Part of a small language model's weights.
Size: 12 layers, width 256, MLP 704 SwiGLU, vocabulary 4096, 11.3M parameters.
Training: 641M tokens, 4894 steps.
Each number is 128 + 24 x the weight over the matrix's rms, rounded and kept within 0 to 255. Layers, rows and columns count from 0. Numbers have three digits each.

# gate: layer 2 MLP gate, 704x256, rms 0.167, rows 158-224, columns 64-127
# up: layer 2 MLP up, 704x256, rms 0.176, rows 158-224, columns 64-127
# down: layer 2 MLP down (transposed), 704x256, rms 0.174, rows 158-223, columns 64-127
gate158:146111130125135097159090136127146112138133120141154122138093192098144131124073114137121136113131136123143128191095115124113161140105127069101106110114150102086126147143139102097129118141183116
up158:117161119163137154109125145157112114144131103115088137122132117119132131091089114145110140104117093125138157115098149123115105148089158126164134152108121145123178173117160177137132126130128159
down158:122122132104117133137155163123125130112121133130142086127108133111152130074148118128113094143141146123111119120125137124114142147145077117114108134121141101096141109177141112110131094119146136
gate159:128107107140137123108090108137129178159165070120129152155088132144136098132096153086153117116114133163192134161125103130109137114115162126146136175163110123099108141130137123115109095104165116
up159:125111138118071087133125135128117097113144125160136182105116099080121144127147083122142127112143142173164091129157089164155122127133181132079131170153133132114115116139118135140123158097141137
down159:123125107140133133081173173133099102149108138084116122102067150136120118137109120129134113163111139080113173138143100163105127144114103110117098136150182157114141091182141074069135126101110124
gate160:121116118108118148163096122120153104110146128078155107128134103113135165118113146077104161118088134122109125080140134123101123140154099109127136126169114130148093157111114149184152104157103146
up160:158165136121145092154128107090130118127123106121129131110140146114103103095130135135145142148117135168123134152149109140137153117113174114130134156104090156082129117115122106120113133097146095
down160:117176108143118162104140100155111115137128101126071147139135137106145157094109143128171084108120104102091080111126150140131174098126114116126111122120131085143157163142105149141149093129133138
gate161:119093170135115175172111089127157110179084128103137099049170121130090181123103114134117132143143101144109134132144093122132199109123086111125105115115110129063106129115107090150127132099148128
up161:127150137109071069117121146134126109096126069174165157165112133148175141154151161098134132151115194165156147169160121152102109113152190123106132224162160104135144143113126148190124141182174177
down161:102116107134126089075154175113113116137117116178139111185127122162116155116087104184128109125144147121123139154131115130126098136143148127102132172157167124169162117107162128123129000163128117
gate162:119109108144130117107111120156140096102114139128138103095101103132136121129095131173126146113112143124141132118135141140131133140126115188104112118112119106149145106119138136084114094100141098
up162:124128159129137091094122108157125107103157144143172129125123112152131180106124143126102119142108122138112115172145140084093091099106128135124152125140080122148124110132115080093119134178071155
down162:153154080130130120170168141125119132146075113113110109111168081113140078165121133133127135124130135148134113071135143130165107153165128103081154151154129102121154134072106147162115192117107129
gate163:171148079139134147103113139124158168142074109135073118107098116078125104146108109148106131159105119100117138132110113108171133073168079151121174127142121134080158113151097099087114137082128137
up163:155120132124110125115138111111155143117107151164157076161124145135085132116137150159126146154124151102131118112131141114143125172112133129152142148137068122117107095146124130176161137102090111
down163:131151128150150131095130157132140135170124078131125149099079138140148147140123123145144120110168138156111132181122114130138161082115151096145140131126182127120134134109128146113084113182158117
gate164:113106150127125161139161188126120131168153104103145139123166134124108162148126129126162102113141123101112085134123161136110162121129132117142135131101103126130122148117138137157132105150125127
up164:106105146135187182160190167136126113117119101156146113135117080111118154134115085111102100173103086083148104120132080081189177137166165144126123155152089091128139115130127142130129150079092149
down164:136098194115122144112141111126105109093081160126150087104100080108135104121111127099114133132185121198126186082147125115199147143164164131120138169141163166134160105128135131145129154116163149
gate165:063107136135160143128164128173117107107127085134123134102117108132140144144158121134125146164080125146150138116166151137134131123121117128113137126105130116128084115136128134120129126133159129
up165:156083114126117168155135141113115099140113136113139098104135100120068107104157151105125131132113138082104216082155112128156132138155140145166144105134142172157130161120149141118154096088104171
down165:100130115137133091123166119168120138120149134153102131131139133150105074139187128124120184126092110100116112137103145142131136140122118154145131126146147150131136166120133085164124079129109124
gate166:123136167144091135091163145128114115120136096114171135112104105103138160135118157116141145122171114106174154152133144111111141099133168112126141138142088123096078190125070134166090096162153120
up166:111089107168123129140140125140085144153122081099130126137138132162138146094127142144131156159194112135113117089160139175125159114157047145154110129138139148157128107148116146125120150138117145
down166:101104118142166112142162124106118136165125188170143124105087084093087122117122078123134110178156154131118135079147136123138119171152129156134114119170149123133179112133125116142168152064067125
gate167:157151120130130147112167142151153147117151160177119151127128152111123137107121111150084103129175117110126124109116113119127112122138153111152098158097138132109155145111108103100130108171122093
up167:116120161123088187154076098100121145131127126124169139142159134129140101137087118129140134114121071122169137130128107096121174122095136197087124138097160113163136112122105096131141106116144124
down167:137101174114126116113133076126157096100126139098070129130129119110151135105133124135107100118122130137140118174112089131070139112107116140171060106096125110196120098161155127110114096113129104
gate168:110108141103103113155110116129161147126132128090119146122161110150127100195102148133082128151109169126144124126185129147099118135157135140140133118145110107129158112118150101123112113102146129
up168:173146128086123146195131110165139078133107128119111119193139144163131086101169126128141094167129113161135140127134165156126139100131104149138175122147135085114155145135110161083144086114125099
down168:137111088093102131110126126102129131122127154088096137108124129142148063087136156178166192141119105119183102132132141138068160079068135139154191118128134125119126125125120156118136193149117147
gate169:122169093124135104131099098161163134153129119133121104120104076182130135115154151147110133131125147100139134091113097140111163114122181117140158135146113151067146119126068202190128098135158084
up169:118163084150124140070141135074066141093121129163157108169114167159128123112130136167098140116106113124107189106128151127136149134114121135107148153135106127119156113119124120143141141102155111
down169:067095157120098099105146147165082133113150128115123104118069129073145161105091101133115147133122147111148125104104097107147125128099135130105084123136108130141099054107136133128113161135174119
gate170:102109119158126208119130140137133113102135085124093123129146145148124120137145112180109096122156189104137176133118149137106114143140131124128125142153109160159096110131114127166160133057137146
up170:159121128132103148134092125116140142138103132092142129115117166132112157139139102115146144128153106111153122075140106122119133115158157111116142112127120142126123098156124111121098088105109159
down170:131152133144121161095156161108163105091125148146123120108120135089107122108090134115099129130109134091092136167103131097093132101076134118120146119150133163118095130154116123181125123107136112
gate171:135144149128097112107138079118173144168156116080154108121145096139125134155138112092158181086132124130114156169123101197121110141123154132155108106098125093129153162122148117145099101119188112
up171:102156140140164140124146118093108074141154147154090119123133129136153109152138134164139118103115193088130081153088096137142141096102169122130126100129135136168133123152140112071120147153120141
down171:105114142104108129139181127099133126146141112130142106116126121132114124128124154115108142131134046098145109162111137094146136135149116152156170118109115161091160112155136126160146191143126097
gate172:121070133144149130095167065167107129081146139098163111107140145145120146148072112101089118157152129154157147093130174137077137111124106118122160121156123147144121147130158160121154098185128106
up172:105118101156139145114078129142133151155150154161117137146118106119119114156080116091124124121104186171124149125153093095120109091128166106124167132113112122149134072128190096134115147112137134
down172:114097141101108130104144109139153124133135098138120124089082128105103119102172155112175135141103132098136132106105126116133109111142167060128114114140171088158082124146151078147162081105117064
gate173:139106134130113157113173099152152107159138136133104115068115127085113182122148136136114150089141139141097093119147137120081194120138107159136121097114089100123140081137088138139095086181124108
up173:098125065124130121124133159122137153113120123091144121110104138154148104129105114145175110114126163136156106103138079136130079080100190133169160117158113147133106143105162120102145129114123173
down173:115135141144065097150145129110150120094082135116134133113113114145093089130097145133131120133107176134168134092106141164136112121123075130194131160141094163114101100136113137128146087117137125
gate174:125107094093135149088136120085140070111157120126140140125074112135125121125124066099125106114132132118121140146159158135103132086109134145109147132069123174086133089114165131142124111121114142
up174:116143140085118111150149139168069138114130144160107099167109151100139139078081101114146106077115137096089105150146147145147138130140147158162117128134135111081141092154140140160084114164113116
down174:120122093112088109136160145128088131132138113084127129109140161123122108135156087128147153145116120144112104116129115131100192122110148141101123108124173081091136133091130143156110135115174165
gate175:141157104176112131107113108158119096085106151123158117086155150115106123114139160093080163131151111096088096139119123146142168137114132144103185114106120154100124132110117130137151134115124163
up175:157145129143131113143121121138122095117130138139162173110147129174117110133147169129172125146160109134096114117110113134119124122125142099165099116156156120126134139182117094148114112185098105
down175:091128122121114125112122103114121102153104078120135102106091127078137150124164122122128128127092150126106096152125133107063118136105079130106104132089157127120132073105106145140148183160174177
gate176:136110140087120120102125113132108126146137100117138105094185131120151139122142169157107099141139149149126081129123184146129097116111120158116165127129117089129083089136155132112145119136158107
up176:112127131125116132120142151141134106139153159110096130136099134159130132138135113100105162110106113147147097127132137120102153126153103082164153139128139101112130117158115141153113128154147166
down176:158120119173142157171123154135159121094104161170142148136155127088124065134155100100149134131128157104151133144121124068117058134108118157111072136129137115110101132113116123109099141136131124
gate177:130130105138117163122121100113114132168105067142161141129109159118127135138150117134096110131134125129113116121104112161118142155141113141095131142121114150129135150095123135144131046152154070
up177:127130134168150139119127150155132097145115146092106169111148117150113147105090056142146130058118128095150112145124091118150137133164110157114139143155107124144119155126092101158108130132096139
down177:164134076162114152077137130187143132151109115104135150151144135129133154093103117190105164124161083100089084116125097133124099118081086142126145075103139140147146150098131121101121134152078130
gate178:129137142137157133101155175110157150117119138085169137114158118156131109077096147105101147135108130158142115112112133125171157140110101160149149112154110136149118116123146132174169072107123160
up178:137103130153105194160094148138122123116123061149153152148118087143155096120118107168128148045104186128119075082099100147172139120116120102076094122147112125113119124154133105115135149142157155
down178:119135121118086117097116179126105172137119114098101109121101120160163106134056106118122115134132113115095147140144134074156109120125132167132150097163124127153096144112144077126104117111135134
gate179:141073163098117105189141127114126141133125128089147151149110119134172120143107115119139126178144128094201103155114116112127146138088141157126189121110119143122119168141124098154113113088150122
up179:145163090148107143084155121112101118088141099129131173119120091118146159086133108143109150127159144143143085128106114190106106169141128107159099129190110096112112137107109150100133165117133112
down179:107146121130172125066116142083132179142086122142125168154090118167101129141099180142136158123098116098107136126146127147139157175140120177144124159145184116163204147081123157151104101130105159
gate180:139121116103113149122130134136107123145136090139156163173126179118165123164140084082126098114152133123140145130108122136163147121101135120138102126136117137125135099148169086168164140119127131
up180:150136109068119144146114158128139132118141156123091149153137120134116136101099128123082090099135095120111098132153169137102159147133146092088085105141120076124145144159116149143120116162107088
down180:114127127134102112112132153114088082137164152161136148190133133117155132148117134136152140119076140108131125090172171107128152108102109166109129126171129123148075118141112119173106170133085140
gate181:170082136172106073132118137124142154132115067108175104141111133127169140108137151086148131075090131109131122131099133156113170146128110125162136147121124097124133152153102124096137086122124139
up181:133114177128131136129163161132138109119170131146149134149092148129065143155156102169131159112093111140099107070157157135105124159147168118134124157151163161140140119202059113111100162156113145
down181:091095114130175164137134121112129089145110127110120193100091086115132088125133089118127175159118155119107134110118121084107154139132163125123097174162119182099127113099123133147159090169114109
gate182:146087156087115134105130116132131138135127141120125115127140181117102140126115152094136216135088137104110087147164108142124101117135125121116139119112171145137121117127120122106160125179150160
up182:133106111155135121090118104126071130095110119126130152103120107154164124157131151173144143139120134148073142103115166132159101152147136145087149164147122105121139106163083126095136150141117142
down182:139134146105083109174100147186144155131146139113155142130121118119111126108098114118122099107123125085130101143127108098128112145107135149128167091091116129119124138105128145152133144112100144
gate183:148159150138101134156172140115102153121103130103100136142103135154152106132092140138116096140089150135120170129080169157149167112145159166080157125182104147136122131131131120131112088145143102
up183:131104158136089151129122116142150154122124127093175112132167135119133174138159164140151093112119111095159121120179130127130146167194149118131126123122160141177144121135108146139173152139117166
down183:128108133133156116114138129122133097118134167127117108100107114101092113101139116097174157107156180111108123123152145135181092122083152133143132105169126172162128130147119114162099091135100124
gate184:154110132140169136090134108157120176117156146149142163134142148105147193144117133143136125126144103113115140110153126104123149072103162124155150084149117131108157107105111098106146117112176151
up184:115093135146121104130169135124090111114098060166103080124127122114124149154137132155081135122115159159110122134139138136108120148116143145098158146133120114122127082098134105109129123101120158
down184:114116126115171159101093110096139167100135171126121140164126116179112137089147123125132127092117130091149139174131113107134122127197146086153091144111167152085142164142107139145111169162162130
gate185:129176087159170057143107153135153136132161119141128117132151171133114129121080146111110118115131152147103096094176128145110129137170132122091146155129144151148160122112145136142128138134169104
up185:087126172101145101160117131109129175149120147119127121140120117139161105102168120128149123174157112100143123097160103116125118127184110141113145119135112093154112128131144139131129085144127107
down185:143094120169093118107101103124112116090128093147114163115140128134130172129130128144106145121119144139153135115104112124124124135163142087141110129128139121125146114137129163114154102123134109
gate186:111104119072127157132147085122142098175163079148114063100136119137139104152100161140137140097148166110135134102134115151163136139132138113094186125146139108079120143129163127098108097123148148
up186:166133124106120160149131120145149165155103104133126170128130131161136115123136151104130111121114114127123101121142093155131111135108097098115117116191146115131092184116161123115128088103099137
down186:148107107130159162128118120126115118178157086147092098109127152085157093134112142168127138111135152156101127148104123097164120128101143085116180135101124092134129107114103115129086173134136133
gate187:122112166158095143150124128118134123157111103113095162075134156126118123142106148118145162123092116141123137104121114147102094120137129135143148165136134143141119139086127175134162110133074120
up187:096094126135148138138146133168129168141149129138131137155109085108141133124135157075130095137155137133167128139086130121155109161126099167124139102177156120154123130113130137135130141094077096
down187:110077148144095135090124125061151119154133132167139123134082112149141093133135140146117150119112126124121146131149113141179168117167150101159118139153136135112122128142101128125120169119117143
gate188:124141071144135142125160156080133140118114125108100132129157136152135123123125081089113129107102109122150144118132141104108159142131115101110112110096131131145117139096147147127073114162103137
up188:124181152149116123095152141130084113111133137134130118159131175151157081117113144116105117131121112128098129136122097131109119177148087111146100147137129126154130126109118138090173143098110117
down188:126120142129102141154146147181130109134125148134142135132154089117114082112126127143140138137094132133142105103167067153121133147123130131138131106146104103130147139118135117148129074110149085
gate189:076122169109155116181121121143105167099161096100135111143119119101144137130138113151142122112112160135142130099099132114138140135149081142098135111134099116150109147142095111176124091133129139
up189:142131152121170140142111129160103096130190141154156115136141152099130092131097160088142148129092150142136158070142104134100127199171124106128129106143111121138143146187138148123128135112136129
down189:093132062126137090136129135116106107089142131141131088110118120133093122109117140104151138117123167102080130136127155061137114128113149142129123119153115115160142139149126118165126118135150141
gate190:102126116128098123096081150114132116103152105151171129118159122137124170116138130169123100129092113150114131112149107107152163123089097120171110129132167126104124142069118119084167128129136117
up190:137140126168105149155136141101113170119099105163088128127115107138102088125120142117086173139137141156127111125141149140174126113139109132109135096136129124182134158127092065082150101105139102
down190:123091097130147109110071126087147121165142185132123156164124123155106178127157129133129093086134114149139146132117127164132117158123112092088114148118110135110161080131120150123118169107139158
gate191:095110078175108152106084120167137162111103147113133096141136141117138132127154123063139161091120154106135104126144112118150131165148107145101118124143115131144158117114108132112117128146144133
up191:111129161094122155125108114126123123126129124106139093127154161138107123100121112109125099142134109120066169139113140148101134109136120098110134153175154118127102138185131112070139135150127120
down191:149082109128151111152178145122148126130128118112131124114101113115140170182121072161123104129150148149124122103095116123152120098100120138112152101084117140144131150099115124155150181093156136
gate192:116130081113091128114177107145147151094137135163180100108142172127111116092120144106145130163121125202164138116118085166124112111093088113175121152146153136129152149133121137102123125152152136
up192:149131156123130144114081103110116117129109166150097119145116159123170140126158132109136126112148138105129158118140126168099159155143146119139177160129144166134136115097100121109170142136108118
down192:185135145140137121140167142080112158096104150127161159153129130154153159150117127142154130138111151132130125136115096123123099145135098110099145106148133076089142127140156132177124187123096133
gate193:131085139097110115121154142084106132111147083099157125099142146112109150089151134129116106144090128141115101113135140127113138110181113088085102168103135071114104164134164196139146137118128168
up193:126124146137138172144115116140120107127116140111142160114146131095120144126110145105115116122127150118070166147141171143136117099146139071123120114115118148182087132139138135111143157120149126
down193:121128121135118137090135144143147141133156078161126134114119157131139137162085170137138150140129080128105142164089123117126155132141132135134141127077102117126126103127109132102125159112171128
gate194:160135177122134132130144148119138116129110074108093117163155115121152159077121073130129086150108119127143167116134137074130133137104140165100127177165148136144169106157150140121125122156213105
up194:125143135124187126135134133131102088107107132119126127160141120084122115145133099116079145163116118115159132132129122127160118154126133141139139137173088088100139164132116144124127149082156104
down194:164110120130132143142125168144115124181136095155133129118116118138123107113100114150143137127118133132145120144114159116112160145133123125095120104109132135123115172138130131108123097111079074
gate195:129175136044163105089168117098163137124191153118129117116144119070141155161148096096143111142090124122118130154126149128148137121095144105121133140144109122136155121125147107097142149120148118
up195:103186120115139132144169080093101128117114097086122128154087136125148121109100134145095129108113123131124135106141131145185140113111152111154098121086115109131181150130094085096100146088139102
down195:149101132105130074147127072133101145171150135132136111089132113136097122108102105159121146106147096160141115142135120164089141125121141095142117136130138115154091134109148139154146189140113126
gate196:118154151104104131136138116131100083147105065139161142141120129146127110128145136123161144129127122116109170137122142162161134161111105125138132120096129096139144178151123118135118107133137092
up196:115173134113125195099091147118128132110110107142141136144110159116133113136105140142153141126126097146142149110127117096156120135115131084175137130146145121152113188130129075144127146092118129
down196:150085120132133165120125151136101150118130172153114118155101142094111162109135091136203105120160127129120105103101116141089124104161125094094142166103151122115122081142108101107111142134127119
gate197:140149165109193127112130100090143153133151141056122148126138141150142121131122067091137114110179137106183131137082113157123202098080143145109129164147142165123151115122124131144087131139140141
up197:141135165081085087143127133097126171117146141130149118108152179137044125126082133139097133048158162133159093110102099153094132129171162110121140095143111112106116143150101184150159170127141158
down197:181136134145146153132116160188108119091140137139127123116118142122126074090125127154119123140092165123142146080165152111094147101104164122163197109161110158152105100134146138135126108136136168
gate198:100142097123121113142140127120136149068149100146135124137129163095137127159159125112127184122131162161163129101161086153116131105159160145140136137094100124122100133115135163135094137085132149
up198:186116139147120141106107152108122137129091116128094124132150150094143117128157149150109073180165107133190106123103131146132126139127096107087112097160140106098097123130114153108132165109161134
down198:129119141134152131159150141125105144132106153145077135103150168154095140102106126129109153107149140127132122120066137155122136127108109143142125145135115151137110145144091174076124132095126140
gate199:111111159114135144152145129104100066115166127119095148113131172142144116115111125135144126163146114121110124119093148180138105107145123113125118142123094144068106104106103158131126116073104157
up199:151154140138165142189169151140131055120112102105136130127154118139159130117111091147121148114167100114122157096072182160169164140121126106120128116122123116145148130161151115121079128118112120
down199:125134143118185127097165112117129115126149118135114172108109082143131107145118165132162095112096122131081122191123165093181148132081087134123140121138154133109121089151124107094156138102126129
gate200:131087081124120113123143116106150125148126122137141182132130135100139156122158083122129123135093115138115137115148099110122149132148132143097101133117101193114163154111141119131165092079125121
up200:151115092132119124122110087147107080137093093116105154153146120122105101145152108094103148155149117089110145136121112126099059175130157119141113116153141193080106159174119142159135111107090139
down200:155124145115118134114107141076113158110134125115112140154122160111125067175114129150111149097080132120106106100112130139141046122116147156143109113128163115111136156138085141155089169141105079
gate201:156140108116134138129105126132117126148149130120158171130126202130146142135126139153180113147127119143140159151163125131169090097108126106088147144115101116143102143165137083132174169149138089
up201:119100126162119110120078152113099139137110105170160114136137179096136127087143134124134139110117153157137146088124142161196114157121121113145108121159088145077125100121099123118102124134157106
down201:165153101110125145123095104172139166161142104088157161140153157120091109131111115117117120122113117127136108125100142103130157081103145088119104151127163132159157118128137065118166119132170121
gate202:106099115121152139174129157149191145145114117135098126096143114138176111146095108146155091191105147162129130131155108154102147146109101119141139166120151159094119117111117112138153117110118117
up202:136121082150129099180171108147130122108125090126107146113159093102110135149120136107137133137141107121155149155118106145074127150119111111113139104145179126098118098147150124160150157119116159
down202:154143096130122101136115105126109131171124107108112165109141130133115115147137118131107125124093109148098158097121113152166137133106148116094108149115118143128147185171100118187137149101121153
gate203:100153100163124108099112141118156101129102139114112114094124095148132130074121156102123160122139119096134157157113133116146143140115103140125113109149141159111098143130090111116145133109163164
up203:154158115106149129160103077129149120210131129138131125115128127105124104127136103143104181100121150110117114134139168060076088096123084129143145148079116095113102121106154147134119121136086097
down203:125085147144119077109160111112071151129122113149117109093084099106151148118086159127133105147162105122139138117187109144093183159155165139136145119141169148193134153164126073118126083126145152
gate204:145141072121121109171096128152177116125104143149112121093092093126093166125113156112137102167134144121155134124143122156160151120117095112142152106109136178083106143129114085161104152107160114
up204:117128121132172178074105122150124109187139104140107137114102134094095150114087124141138143141157147146096127090159115136139139139119144143115106158099144137146133132152177172148112101111149137
down204:136129092163105110168129097150146153146146158112109161109109139103120100143163118114149160100158126102119170101149146072133099150138150132089111131124115129121120116134105123144137147103125119
gate205:117129093084115118075127110112132125106116117172127131131144176105108153112128141146120125124076107121122135155114104099120112127146077122110152097095147122111085144098113125136141179151164115
up205:110153098128132131127128139103156119176165129144123122121084087120123110115139104099096131083135106135078081165140157123151079162162087130161137122118116123119120139121121127128100140167148132
down205:123100167126084119111128099089127125103150136164080192094146099138138115190134184126125152147115072146106153168124132124133147092104152118137095112137176157099153105147109161144147096148108135
gate206:184102114178123120098127151145161107122133095135139158163088162131130121131090118135121130107140113096121119103184131131112123140127100155174122095112156125097162128137167130128093175101131128
up206:124153108138139099135133123109101129123104131120139135118131155145081100115145139132107135110131142135106138137118079139160131093085134106102211099139141100140076154131106129131143114148136131
down206:145108147107122099107122134130148142133131139129133124147099102148140140064142113133110151115113103154144101121194123134121172132161158154138071095120154117152135115073160122162152083098139139
gate207:124121123121178151070093138120146126110135126141104102105105098136148101157144156124120128134099107118105153127106129185104133079132121162099115146078095103150105081151120135122111128104137161
up207:152145080101171125145146122146158102129130156139144142123141151108159132145131131119168138113101149136137115156189101129145118142136131112160128115156125105136110124135156140137180141127139144
down207:153161115137145121141127114147124109119136118158138062115141139113140113145148141119132143168151115128108155164104130184096139141126156108132098114142137118132117135146116119141093065120122103
gate208:132134151108130116106114136126120111110105122102142123113124138139113127118089086123141128161113171142131163116139170108105152154152148081120176097176150129103156151136132188116096115102107095
up208:146155102104125152121116124151157090134126166151113080147125135131145123095101093146143083117146145117152137156089117128140073077110128159120137181094163124132138136150125113152144099133115151
down208:135120130136115118153124070185103139125131174120105169077139131144151130129100158176137128093134134163141159106155098132149143133130167130138165096122135117118129159077139219170128123147123128
gate209:155144098153136123105130143126110151100128140122102105127099093136105111108112084106127113122119132168152122096130132118158112131157128080126113121098112099135096106145137124088098075124157157
up209:158135100146115163154114108075159124100133109105136153107128105079141130121124121134156052159130114117113143129156166113102095134161148135167114122126136150115115110123156141118073124107117133
down209:174103162075128144125141149122142126146107121118129122134166117150139147165082143153146097092152118135102123132147106115143130128156109186162133094107141169150115100095112170117122114150081123
gate210:146119146108131129160147086118155136140121098123139124115117102146163119132090149116107172094113145104097156103139150154120116125153126124090175180142123099181089156100085157142082106086128145
up210:143182124124149142111156147163163091108116122127141099140147097158131113132132153141122135139136120121109104153131112098138110155136127112118115089134146112171139170138114142096136125137083124
down210:150100089122154128085126078113135155155136137195102117144117087124124140136148156138133152115162082144130133156124136142134134147206167127140156130109114064108154119106144118145155137101124099
gate211:108099175155141154139084160096151121131133096100122138094118116128132109214142142119120175099126096122137154117112129134113156113159093175130172140134151151150113129136157168131124126128127118
up211:112080120175120153111084142137134136117125112086142153146120155137135118145120145120130111099159120149137094131143112150100121116119111156086169138160123124123124110152131172135117116123104084
down211:112185123145139110173090154116090125104146111162134131138127147138104144086083114104156153163120125099151129115149148128105093120113079136190101184112124090128136134114140108129121118159123149
gate212:112109143189111106148135172100123125158161132102096133106159115110127126124099099132148068122141149165119120110097156119110109126107150124136126137131107116125112172128088149139102100132129109
up212:083128134141124142155130146088113122157112162138104112099104119143136133076135112129176149154145077085105104136109144138124111129121124140096094116116103110159138152142105126154167136115119139
down212:150131112136099109133117140069105130099121148158114187103107103140122098113116141128129153139148137106133140123116204137152146112157112171118100131112141124043105137108140160168097198128124145
gate213:114147156099102129141119127155100166138170135099099103117099113094190167152092195111141114128117170128107146139114126166126113184115100140070123133095122155168129174115099124109115144106131141
up213:094178123162118129129098141146090155101152113125127154114133110137167091150173190132114144107126117098111116126116152167125125116157087145137120119121116157163160131153123147086134115083153165
down213:132112112124152086120161111128084088130131125117096128131088170107102163090144157134136113079145122146099151178110121135131098095150130115078108113155110116134110143135114142119100134100128137
gate214:130100077100138143111132127139135163132152139119127061116147165105106141140120116085135131093104129079111094107097138147154124131114161143120145105164104109110125127103179160159147103121090113
up214:102143131090114094136113123108122144122133100110098113132124072141143108092109118162135158119133146140090117178150126122143134145130079144062134120109136181146147158187125109140113123146144147
down214:122135149087143109095146172115115162127136094078160115140081096128124170129146122137126139077082098134161128155162103136147146130154112112131171115078117122140145105138086146136157095149120154
gate215:143137174101088103090119124102176192102105128113136151103126142141100110146144121140147091093123125124139158150158089132147138095090124129132109144121104145119121137093083156133114083158144102
up215:120087128151134092128090167126072161167102135114146148134151094129089140124116119124134112089108160113083107128111100114111119141147131162153123169137091093129135124151125131167140121095167189
down215:135097173117134149113101115126152107162127112126112143117066047096113087128125137135079155147088193161104152095134130117161157184136134179110109101132132062189130123144129134161085200145119105
gate216:136144015082090176128132163151144152095129095145129175102101101112121143139105120112132111131081130120142121134150146163109140133134132123126091130099114152091122126124124115130100110122137121
up216:151089157126129141139155150146160107121095143129077119127107140081127128096160109117143196147142096170158153157130113145139129128129104127120087155141134155122122100123113141089140129128115113
down216:118145167168127082116140119082116078124114158116142134120099176157112127072103131081140160136119148105102160146118106159128135135133082175126166116136149125197117133114118147132125175111141143
gate217:134138119122116127150116130141129124138111084121161097115146145118143142092147126110180118093120121162137099140176118159120130113150108121106143140124136121049148136107105098173109125136136145
up217:129125114107131094110131088100129113087131139152144142120176144134111118116146110139125096113154136108106120134144120118115147134140134171163097144149121124101125139109111115173119097096122092
down217:132121132127111118085122138132132111140133090110166121144134124130151145128139126151065081086114126109119143140118109082099179098117108163119088153114095131068137091138144135128163099111154138
gate218:115122186133135170115159091123176125153134143117106118122158177141176172137091135141110114146099146150115196149078110113119156101143084151090144167147133113124120153122157140106136158147134162
up218:132120146138120132146098085141085127092116178112135122159108137123153140100092175139088071129120109129116127087122119144130118154102121125131101107158139149142113119122112148105109116159134120
down218:149137085127132150152109124095138140123121124142147117107182136103151134134132097123145130119160147143127148123127155138156136157199133127139083095167092124174175100060113125148173145130126112
gate219:115089087139092149122112118137115097143108070157111155103119136114144157122117169097128116129105129143137116142147153130122131081110126117149171125121134076103124125118136142091114141102104095
up219:096139117130130134111139102141128138131146099086122149100094140102142117113156166153167096162132098136143160123132126181118076110145136139150165107123110118130088141092097135131127113168154119
down219:186121155121123125111138134071136126150146155132110103136118099160138124097100134113146119118160105105079146125123095091161145136079129136118099126120135120189124110137117126130122151084133144
gate220:161163105153118133135101142121108110123136129099119140136152129162129196151127120105160120114079129136118078111112133134140143114164109058130139162126151129139123156160163136143172158122139167
up220:135110191122121119128162164122116113154139110135151110139151139110092133147110122116138147171127122116128105112146130111143142101103177091151156165141137160136125113069106134171113121137152092
down220:115121163122127160150127169141146150060134137141160139121151086157120189106136159103111110136095158098146085121141113141142116103127129126179100120112101089157105128106126126151144136129118124
gate221:109137142180102163178116134125127143121137103148139144134120114101136147099139164087122087129127128123109130178101151112139125153102156140115136118100116123130116147160124065133097114123137130
up221:133091122153145117135116127138132123186147137124131154141122134107168119164167127130154127124158109133117149151109167147131104139127125124155125125127139092128097105126109109126135119182099154
down221:135146166152119137117135139093105120149121105159114125122146150170121111173092150190120158140152131125075134137139125141113125083102118152182125069136164103153111124110138117109132153160139165
gate222:126105098129084152134114115142131151108084106136135116149107106103136124159137110127157198078140114087137132128080174106107154110075139152122176125117111117157138102150086109116137100142153128
up222:125086123152131127139119115165152119100144148134125094135136134167123135134120170150106153095099121150141156180110163138089109108125074137148104133134097155095099156070114150106154152136116162
down222:157148159116128158140143153078148141128131124131169128108144126118148141107164138118134118121131131105091134121050104098137074101134131149114134131135139146140140149199114134144101140113149062
gate223:113174153101138175123104097123112148121123129121161130118130137096133136126134130138123114159146117107117157141094174147130118098140121120101161183121125139131113137133135124137161119135159134
up223:099137152153148108156127096154112083141079117118122124110139126131087139166115156130118162096101144096134131115123127124101143111151153108143164149090094130128120141131136158126123129143093111
down223:134106095141112157121121127107087161131102132116095134120161125144118087144118103114138102076134088149108122132155132101157130149110142141112112121147133131144120100158128139103156201087147117
gate224:094155147136128059112110151149142113103112132121124109144120119133154129136154116120138103185162122082122169153100091176097180151120109132131090132105143136113121154141153126126119130145147149
up224:129134125155155125146131172129146139115139137166140066101084146102150120120111114130118064124119110181142161137140157123133094117130126126123100133107121142139128119125122116119158121140149133